config.toml
num_hidden_layers = 13
hidden_size = 256
num_attention_heads = 4
num_key_value_heads = 2
head_dim = 64
intermediate_size = 512
vocab_size = 6228
hidden_act = "swiglu"
norm = "rmsnorm"
norm_place = "pre"
norm_eps = 1e-05
positions = "rope"
rope_theta = 10000.0
rope_fraction = 1.0
qk_norm = false
attn_scale = 0.125
bias = "qkv"
tie_word_embeddings = true
parallel_block = false
init = "normal"
init_std_qkv = 0.0249
init_std_o = 0.0
init_std_up = 0.0249
init_std_down = 0.0
optimizer = "soap_variant"
learning_rate = 0.00238
beta1 = 0.95
beta2 = 0.99
weight_decay = 0.03
lr_head = 0.00867
warmup_steps = 200
schedule = "wsd"
decay_fraction = 0.598
decay_shape = "linear"
final_lr_fraction = 0.0
batch_tokens = [32768, 65536]
max_seq_len = 256
doc_mask = true
z_loss = 1e-05
train_tokens = 361300000
max_steps = 7416
dataset = "wikipedia_en"
Each number is 128 + 24 x the weight over its row's rms, rounded and kept within 0 to 255. Layers, rows and columns count from 0. Numbers have three digits each. The size before them is the row's rms in percent of the matrix's.

# up: layer 7 MLP up, 512x256, rms 0.168, rows 348-403, columns 224-255
# down: layer 7 MLP down (transposed), 512x256, rms 0.164, rows 348-403, columns 224-255
# gate: layer 7 MLP gate, 512x256, rms 0.161, rows 349-404, columns 224-255
up348 098:160174126108137142133152149143126164120117141187091123104138098105110111124128193107120132093146
down348 095:105141133103128096100095139139098105136142131136066124130087169100134118132119077109168128103124
gate349 091:127121166141122129134171131109141130130086123140189144099135124144097099130092086089112160110104
up349 095:082121158133136112094121153138111168128079107166107142129117103101126080140114100088125150129153
down349 095:119157151102129105120147134128144115120088145103113151107149126138150117159130118128138136128110
gate350 093:170122081133142138097141177152138134110144117168111076105128139121123102132163121133109116103122
up350 094:110131123145143110112094150128164143151107137159151146141139089121111142140133149127138073118181
down350 095:146138110103154129115154130141135107111158118123187057132141102140122136124123110128120138125135
gate351 103:133141126107085107145095132137133103164178133132159148124104144141111114165143123118102113149125
up351 099:113074119139118125134131162155152135088107123100117172093127141095130107142123154156126117130118
down351 098:136068104131088118113138145096161134153184134139121095120139136109078130125104161136133118132103
gate352 098:159158072141156101136142143137122101137097145198170112182098099133110162147167133162140145179120
up352 104:135084103104138117174163089128133161096142173132125131139127151112154095132144143141102134105104
down352 104:134149139170146078167102155148144124104112141143189125081128131139150110103109117153157128109152
gate353 106:144123142145169141138102116103140116141158132129155140114135121147176150136109126116101139121123
up353 105:135133100086121101097152131105122177104144108164101136153125131114119109130156160146122097148129
down353 106:112146133098121134127166125137111136103096157117183137162131108109121110131161159131137134133084
gate354 104:134116108111145143143137182142105162115126135140138147152128152109142143119119113114126149169165
up354 105:148155141178108111122101102123096114080124127098149131099108113138125138176092080139123137102116
down354 104:131109128130128166086146108122093138088120123086123114130109176127159064137139169112155135106109
gate355 100:082108122139125132109145108134124167109140128127134164142121076143145171114177135113087128145118
up355 101:133105145134160094127118149121143120137118138147132143137107114180081137120129128147149162160111
down355 101:140104134154138120120107120161154114132121137141071093174123135139109175090121123136132082110138
gate356 099:150156073132155131107126091131162167119124103103153128159075164098165105140151130137137110173111
up356 098:110136123138087122127119118136104141109128087106137081166167093117108143114167106141171136108155
down356 094:118125105136120079146120126141121119163148132120114148165124117140137102131120141175128123141145
gate357 099:130121103116142124113166131107138111146171128129096134134132122131135103186127111132101096131167
up357 102:126083119135085085134158176109143141114146175152143145111102158120135124136123146091092085142146
down357 102:137118159128149111129154127156159128098101183106163125090085064143148126128156097090122168114097
gate358 101:090168115127134121118129131170160084137152087112122100142141115118097085097102160136170158155087
up358 102:111133119154171186144096106108166147139116145136140144131150121132133149095108104159155078124105
down358 098:141104160102105112123107110104144137143118115147128129034148101139129131128124112128180138120114
gate359 095:120130093147177111090129155116106115115135122176101168111128155112160139091123157120092152141102
up359 093:123082115112101142168106114123125141155096090169109141160121150099129124144109055144136127152119
down359 099:126123168142138122129096133119113126126141132102255127138115107133157109116146171145111130135155
gate360 099:092122148141114122123150168158121095135151181149093105112126150122144095165089143164132146140081
up360 104:098145127139140074132132157091153110112136129092102147132138125148122156139114115113146135110119
down360 105:101155109073109104093155111125142116119161134097118128091152130137065152116083117130188060078116
gate361 092:115152102108143087112152130132111179133140094145151118131136131137142158097153128132080135102156
up361 101:132107144120112141087080145136143135109102109170173105136130132145105111112145130110143143139123
down361 103:117120116138143105124141130131109136101104147156070080124129128086141142127128116102151118113069
gate362 104:126111093130138153112150111148150095098131096131200135139141130157106121089123113126134162110075
up362 097:170136112134127153108160139151111142109119104101143114152123084118148074099185122159098124132127
down362 096:151125141167130123122176082076138120134135122100128132143152109123155103138096166143141144099120
gate363 097:128097121147092121126179132095145135127106109150116122144108105107114092169140112134113129136093
up363 099:097144145128128157107088137136121087128085182081109163158108162143156097109093140113131165165136
down363 100:137118073123143105138112111092123102139104128151102165148085186143144079111132123160130136106151
gate364 103:114133170115132151121177139133117124101096116166158155079099139106118113131119101092106127123126
up364 096:152127149109099113121160152108116170124144125131112139120137178156165102146130119158127145148136
down364 097:114145164159126130116137118139115126106075160132052144133090166130109131144145148095132143133106
gate365 100:116115154097164134068177137099161120165186172167170082110173121119126074162106166135109137116152
up365 102:120133110111125129150119136165109123127120133104118115163134127116176133140102099161150128152127
down365 102:113146104130125141125112119152107125106124112129186100107115068072128121098076141145154119145177
gate366 102:134129119171158129157159107129113152157136143134138146138128133131175121175141104108070124097149
up366 105:142132107141131157116089143135084150116087139170140093145121185100130151146125132138119142075168
down366 105:099115148114099141116105147111095125164115138104174128140090114108134125141156147156150106119142
gate367 101:166183163121133106130093100132183179115102107111137137135132140104103149089131136120127177112161
up367 099:142095125110117120125115137082113047129138138131154108124122118122123112150138091125141150176104
down367 100:121142118120135105153123152132106104136111130124157100119165143130053123141181133107144122119128
gate368 100:140167115122124129136142108141088131141119143137123115130129085149110170151134146131115156171119
up368 098:184111115128137115125139094155148144127133148096139119114167121126123153155143105175103078115086
down368 099:168098151119117121133167138111143122092157166119102096126187144044120113128124164114136077105135
gate369 099:128124144127130137163158146113130124079107074130148175148091143168175139120094129111140175101151
up369 102:155161175154153139176130179106169185129104114127139123102125164120122106085149175122120140123135
down369 099:121156137143135109095134112112152120138154169109085098128113128137153152121097166078114148134085
gate370 105:153140163105106121138107116130124114125096131104147128165114160122098143110111122101113150116115
up370 105:153133132104111102120130100156177102172102131120150122100122133148115140127142107126099146035180
down370 106:158143136107166134132109122152122133153131134132066134170075135164100157115169125134128118122137
gate371 101:081124098091147146113107145122090152131129112113158143092159097153119116131180150164149126148139
up371 101:118114139119114113143135102147168138078133173121151155143143110095138124142151112127183114111151
down371 101:129146141123144161147090111118151120152068113123186099153123142149069135144145129127131124156108
gate372 100:122079163158093123129135117119154114130121107096123096172128095121122108103137147119146140131148
up372 092:140113131118142110105124100140118124136145112154163178150128126149179136118080108149128165092132
down372 092:119142158120136138125116132108102104093108114116205137098102114115137127135116160150107159200153
gate373 104:151119125147095127147144136177178102141118133108148140129152121133098175129112101130152126106150
up373 101:105130102112123133097122133165156128124141121140094141146137099142172154132169120120138162109088
down373 101:123117129120100090154164105148133143165153132116116155128089159130155109138126105132131110115138
gate374 100:116119152111133168148171141156120070081089103116146095138133162129123144104138147122126117178131
up374 099:110143150173105103129113096134108150146173121111128135084135108127129166158112125114131151170130
down374 101:152117161146142128186137125112170168103146102155104129127113129102102081119127085127141098110127
gate375 098:108140113137146134120167086168138083160129098157106100155134130145128192101126175164100152160147
up375 096:095103119154132120087136066099121116139134115122124145117106131099136159125094147140145122140131
down375 098:097114123116120123134140082152152134158132129106215119134139075147101138118122173177104077136103
gate376 098:200164118117098114137133160139118134117154112133149079133091137108085111114091088160168118125099
up376 096:141130125119173117118122164084192154083091152125141121166106108116143122136169159094149156134151
down376 097:093155136111063142141155121130143138125101142126064187130165094141136108143132114136148116130120
gate377 102:088110119135128133188121144113142151116092118127133093138146160167144146118091134090117143125110
up377 096:141084133113131110135142140094129115136116114163094145114161127077115109133128138097124108094112
down377 099:143126113137145127155134147113098138137145137116117125131157113112116150101152099121146128097122
gate378 098:096083114152103115136120149178121122164115143142119104125085168097148133103148143108111127130121
up378 097:140149105139113105137169107158149151140119100110107103154119145076139092089123103154127112113069
down378 101:127107138103132120122105122152144144156119082112144098099107130138149084106109124102118110127104
gate379 101:124144163139131104155100113169167133096148112138112135090099159149139097137137109153104155124165
up379 104:116128143119134100113057126135154114136135112125076151103147142189120106142151108129124161105144
down379 101:156167160112117083174147130113157088124132152134163136110109096139110122158165151143118136096145
gate380 106:134106102134144109146166146067139129137116119152110140099128125138163141135162146122119135152096
up380 111:127186130132119122173177116128134115107126115119105130137129137100150143122112110100115093172147
down380 108:146132115125125130110123106143138126146135110116255151130147145135116103145109140166103124111100
gate381 099:156137099146118107151037110122116095127140126101136130156116141089107084123149106145108108123121
up381 099:165118104132141136141157124091150186141133113139113140149085136139123090121112096129145142142178
down381 104:107153122107138102118179141103154159137180084131055143163132172077133148134130105110141117111145
gate382 100:131140157122132077143153156114155111105140109137160155135114092125113129145130126112144121086137
up382 097:139114102164137118133140139107101155145137124091130128146097106142123147169144167128122100154118
down382 099:178179107138135090104126136127120088158155118130148113146110115165114138157117104157139154131127
gate383 097:120143155138098152133127125130158119088155160159116117114112087106108082125115156135099118133134
up383 103:092170112114149125120187141113144145108162137114127138186102179102141120123193156132152123140098
down383 107:126139110120098131137135149139092133152125088144255133130174122140107163090138128151113115143127
gate384 097:120127150130153175116166128111143142141153098116131111133122101146091053138183108119145126125099
up384 093:145168114140148137143128145144139089134166100164120129115112054128178139093152162073133131138140
down384 096:089111129140128132100113150117118117140104131121219115126103136155112149130126187144124145156122
gate385 097:084114133102144122106149131142151099099114106144164150144101170068121181119150115108138107103131
up385 097:144135133144105106126136114136145125185164119133087116109155145147151125120130165137133094103168
down385 097:165143153164139134136123118121101091166138111103135106163120120133141142090159124101116124138155
gate386 102:148134087168144071099120145145142123101117115124151135129124157092178135145086114104110144147148
up386 103:131150118127121101111125155089099100138126142139111090102129113128150083139148123105064125134127
down386 101:121100140128091121141127091088134113119135109158080115097120137128085128130102178124076142173168
gate387 104:100151150122116121133118134152147107103124095149103176129143114124167142134154109146117148096171
up387 105:099123131149120122160154137104165130141164133092145084139132167117131112115183120130135118151115
down387 101:134113136137109096122182177121139115140132122134159096091132164151130144114099140145107105130118
gate388 109:114121093165121109147113170135066138160129143099154129146139112112121125178118098123150086133141
up388 106:155196104106122129090116147116126072160100152120102122148125125126112117130134117117092127143111
down388 104:106136134131108154142156151115134132079130109107222125115109113117077127111166132109106149129140
gate389 106:113104141158129071112117092118123137102175123115167168094130137126114132141125162159131142144155
up389 104:170137129111122104125097120084101120119110113116120102138110078151137143109158166120081142112152
down389 107:106119149114115137098180170155112128150166148139082159129158133154163126106115122120130134093120
gate390 093:079148129153098094171109125140136155122122121106101114139106176141122108121129128145110100120128
up390 097:111137105129147148158152129104137152118146096122102172094094169121146146111067125110123142112114
down390 102:118143073124100111137108153138120124131117127172110146127128145106108110102086136126107117124127
gate391 096:133160080130088115100171122175150124162087121108139096119132109149140092108120136127142156132143
up391 095:129134154134157129142107166142146148163123124149154116135081119134122124196202133154141141130158
down391 100:123095135154126145107164163145116120139144146116162097140125102119134142135173118148156099127171
gate392 104:123140103146111101144151136167147116141107130150114159139130155094099156114172119147104084120154
up392 100:153117090117122093145128129126090166118129112172153094104127100116114111133117124130130160154137
down392 104:072143132129126094155120080103138096123102143089244123163099133139142111146095098144119161181112
gate393 104:143108100140140142134147116141145069116141149164141129164128114174147138155128112155098109120182
up393 103:116157133103155132096156140156108151131099211120125099106144132138144133162079132157166091140111
down393 103:120156104138142117107151133152117201135113140094157097160142131155110095118125141123135127105113
gate394 101:120104129105155123132113135097138122137096102137156159101116130133129126103156128153144144108151
up394 096:131114149062133116147121131152101154089079150097182163159107112122102124139143121145137146120091
down394 097:106090131121101140124137112167144195126126134149087136114153088100125136129146135172137098130093
gate395 099:110148130101154117098157135147097093130119125075138141125128191141156112128125132114155130141144
up395 098:147156098104130173170120107136127127175133108129163132098137148113124109148143110143097100121144
down395 095:113150118128162108153127133177101101121189164143141133165122101090110140094107132130118146158131
gate396 107:127102114150163115151145157149142150130113124133160131121125106171104119133141131105150156111137
up396 102:146094132166099108129119127106113119113128119097147075149111139131122116114146154109119123129119
down396 102:109120136176150136143165121130124125149096124157126111156089126128181077167123178106155129150143
gate397 115:137124152145173137138135172125102121166131133110139151147144113143079138139119114134105113118116
up397 105:110127126166102157146131130155106133137115116134089126116122119148112117159064090135149131118133
down397 106:093107115134189153118131130081117128126166118134103106144168118121114115107132112107120115133128
gate398 100:126182127114099104154151107119147114185099132111157161117129164127131105149146170114114134132138
up398 104:114114163122122133118153120123168129110112128136111137139100110120131150093140150120122119143140
down398 105:124122128167124152158125099094142082119149059126135108075122147142142129067114141109119119150154
gate399 091:138143116130089128155103201155099142123161162152122129125146171152142166154104173094086135118139
up399 094:125111129144110138103135138119062124146129156135120129133154083148073158142177103125127153113070
down399 102:150151111146132083134137102109098089090102123128077119127147099125132142149122116111109106162128
gate400 100:074132136115121102095164117092083103117076166137156118127121118082166141097135161124125125142133
up400 097:098100108127114121140135124094171101141143148151147160116100107103170138149125116117144099126138
down400 097:132148128118135147134115137102181105133152095166156137152148113135157097129124140124100153138140
gate401 106:098136127171115121127130136134144138106159075137145138117134160135151126159164116113097113135188
up401 102:141159165125140116147113093132154094085130137112147134103137122110120169150154107127130144142123
down401 101:130150092148156155113111149087135131104136139116087117082155094154112127136120097106124145106148
gate402 103:118114089105162113108117098118130132112113097152129139139119138141124110130172132084105097119173
up402 102:129113132143135086138144167151157121154112140085113120160140089142137173157129187174167150130155
down402 102:125170128184155135163104112123131101124151120119100156139106104175140136147105126140134120154124
gate403 105:120099142103157136104106126138147117132116128106109082148136124119105153107177136161098129103114
up403 097:142100102131134132105138131159159154142118087130130124148098120103128108114089154121140111135125
down403 102:153114152105151116132089112108130141196141133153061113125147148106174130092077137134132128164168
gate404 100:131114143128129111151102162155087124095160118128149160131130115135131102121130134126110119130125